{
  "n_layer": 9,
  "n_head": 3,
  "activation": "swiglu",
  "rope_base": 10000.0,
  "bias": "qkv",
  "init_std_qkv": 0.0438,
  "optimizer": "muon",
  "lr": 0.00516,
  "lr_head": 0.0101,
  "batch_tokens": 32768,
  "train_tokens": 118600000,
  "dataset": "wikipedia_en"
}
Each number is 128 + 24 x the weight over its row's rms, rounded and kept within 0 to 255. Layers, rows and columns count from 0. The size above them is the row's rms in percent of the matrix's.

# layer 3 attention output (transposed), 96x96, rms 0.574, rows 4-7,36-39,68-70, columns 0-95
size [ 86 102  95  92  93 102  99  85 107 105  96]
[[123 134 141 180 137 112  95 136 167 121 120 105 142 142 181  92 128  92  99 130 122  99 109 126 141 120  94  94 107 118  99  90 161 178 118 127  84 147 108 145 137 125 160 160 141 144 133 109 126 144 138 171 134 135 135 122 132 101  98 156 151 134 147  91 117 145 120 151 148 103 123 149 142 147 170  96 131 115 105 138 161 110 110 118 123 144 151 155 123 163 184 178 127 112 158 156]
 [163 121 129 118 133 120 156 123  92 114 119 109 153  89  88 130 122 120 148 100 141 125 152 149 107 138 111 129  93 110 158 126 149 156 108  86 109 117 135 119 158 138 135 116 178 184 119 148 102 132 158 110 141 109 130 194 111 129 119 144 103 143 116 165 142 150 135 110 130 105 109 140  91 112 124 101 130 176 107 151 149 110 175 125 147 111 169  83 156 127 102 105 181 145 113 135]
 [ 83 139 115 125 104 162 146 116 118 130 157 114 113 116 171 129 137 162 113 101 127 159 173 117 116 139 157 140 105 142 131 121 133 128 103 145 163 123  83 138 163 139 113 151 135 126  84 140 156 133 152 139 164 109 132 110  83  99 122 119 114 131 148 153  90  97 147  95 113 168 161 107 184 121 159 146 114 151 146  83  97 126 146  92 137 133 165  99 158 139 168  98 105 125 118 131]
 [110 142 134 124 125 125 152 158 124 155 173 100 134 113 155 143 156 116 127 133 150 107 118 143 205 157 136 128 137 127 149 158  55 151 110 145 118 118 136 138 145 122 129 112 114 110  98 167 154 101 112 150 116 143 148 150  90 200 149  90 152 142 149 129 133 132 125 117  96  93 123 142 153 120 102 144 141 131 142 138 117 128 129 164 149 114  99  93 117 159 155  81 151 119 155 117]
 [117 104 148 136 132 132 143 129 174 118 111 135 120  96 123 164 105 155 140 142  83 133 109 138 144 128 116 121 123 105 109  84 117 139 159 115  95 100 130 108 140 174 161 124 171 139 139 140 128 108  82  87 131 140 132 133  95 137  99  74  79  89 150 101 114 117 119  85  79 133 148 156 142 135 134 130 127 104 115 124 101 117 126 122 107  82 165 133  91  82 126  89 109 153 132 111]
 [127 101 116 117  80 118 126 123 130 129 155 122 155 122 111 124 145 182  87 131 120 151 174 134 101 158 139 134 127 165 165 138 145 118 136 141 124 110  78 116 176 122 131 119 147 125 138 119 132 111 170 139 113 139 133 136 124 144 132 142 142 175 143 124  99 182  98 146  98 158  93 145 117 116  82 100 153 132  77 153  86 110 109 129 107 134 138 112  99 172 167 160 112 112 152 109]
 [123 142 138 159  81 129 145 139  93 120 122  83  98  94 141 134 141 123 137  96 120 133 142 149  84 132 168 112  91 144 123 157 137 153 131 156 135 170 100 139  87  83  87 141 147 150 147 140 147 143 162 135 105 131  97 110 210 170 125 143 119 132 137 163 144 157 121 122 110 114 117 123 117 102 119 138 108 111 147 122 123 126 141 123 169 167 151 169 125 159 132 142 108 138 107  98]
 [124  97 114 138 100 130 161 152 131  83 141  85 123  56 183 160 113 114 134 132 147 135 118 102 102 114 129  69 111 143 147 105 133 114 110 121 137 133 130 143 109 101 154 149 163 128 128 134 115 133 152 131 102 132 100 105 145  53 105 137 119 118 130 127 141 140 114 103 102 117 115  67 148 146 118 128 108 138 122  77 119 146 123 142 117  98 133 156 156 108 161 125 125 146 104  89]
 [130 160 127  94 111 133 112 138 103 123 156 103 128 155 142 134 159  70 108 114 177 114 114 123 112 122 127 119 140 184 133 121 150 124 116 128 101 136 167 152 176 120 110 137 125  97 145 119 147  95 149 120 122 151 135 192 150  99  84 177 117 166 125 145 154 162 170 104 140 136 146  83 145 137 166 106 128 114 120 121 120 131 145 152 120 172 135 116 115 112 153 151 133 167 128 151]
 [ 98 143 138 145 112 141 111 144 109 154  96 134 163  98 140 121 102 154 146 116 174 160  95 100 169 103 102 167 151 167  97 119 121 171 114  91  92 132 103 111 112 170 125 123 113  99 164 148 150 116 125 130 103 109  92 130 158 150 146  98 121  90 112 127 131 131 122 111 167 124 110  95 130 142 169 166 120 121 131 120  99 121 129 121  81 109 175 125 156 127 150 157 120 119 145 161]
 [111 120  72 124 169 115 131 129  89 113 127 157 105 161 148 110 161  97 128 150 105 137  77 139 162 137  90 120 135 155 149 110 102  87 113 126 146 133 172 104 126 127 146 129  75 108 134 109 155 103 103 143 117 138 144 124  98 118  85 150 122 131 120  69 129 118  92 137 159 144 100 156 130 142 107 113 138 106 108 164 113 159  87 114 129 110  81 141  98 124 144 155 107 139 131 142]]
# layer 3 attention value, 32x96, rms 0.21, rows 5-7, columns 0-95
size [103  95  95]
[[151 143 179 132 112 172 140 121 123 131 124 162 147 121 124 127 150 119 154 130  77 107 130 157 131 187 111 152 104  97 129 140 149 157 147 106 134 118 116 139 144 129 114 137  94 154 165 150 130 136 129 151 159 115 164 124 120 106 141 151 115 170 138 128 134 110 109  67 135  81 162 140 152 118 153 102 109 120  92 113 160 149  88 119 126 128 117 121 132  93  80 136 119 111 173 174]
 [129 107 112 139 152 103 181 133 178 166 135 174 146 127 112 119  93 161 132 142 122 119 122 176 158 134 143 135 131 127 114 160  94  94 165 112 145 122 135 157  97 150 112 136  94 111 105 121 153 148 145 104 162 157 142 150  84  96 120 150  94 119 124 126  99 125 143 121 130 145 107 155 117  95 105 121 135 118 123 154 136 137 139 126 132  99 177  86  85 143 159 118 136 102  74 106]
 [102 150 157 142 106 138 134 171 122 191 103 123 127 145 145 126 141 139 116 115 137 141 139 125 151 177 117 106 169 134 124 167 146 116 113 140 127 134 157 131 121 128 171 135 126 165 118 132 176  91  80 194 114 147 114 175  97 140 116 115  86 133  82 111  97 165 107 144 160 113 153 134 132 112 100 125 118 143 154 151 118 106 147 133 145  76 127 121 130 109 112 106 146 141 107 120]]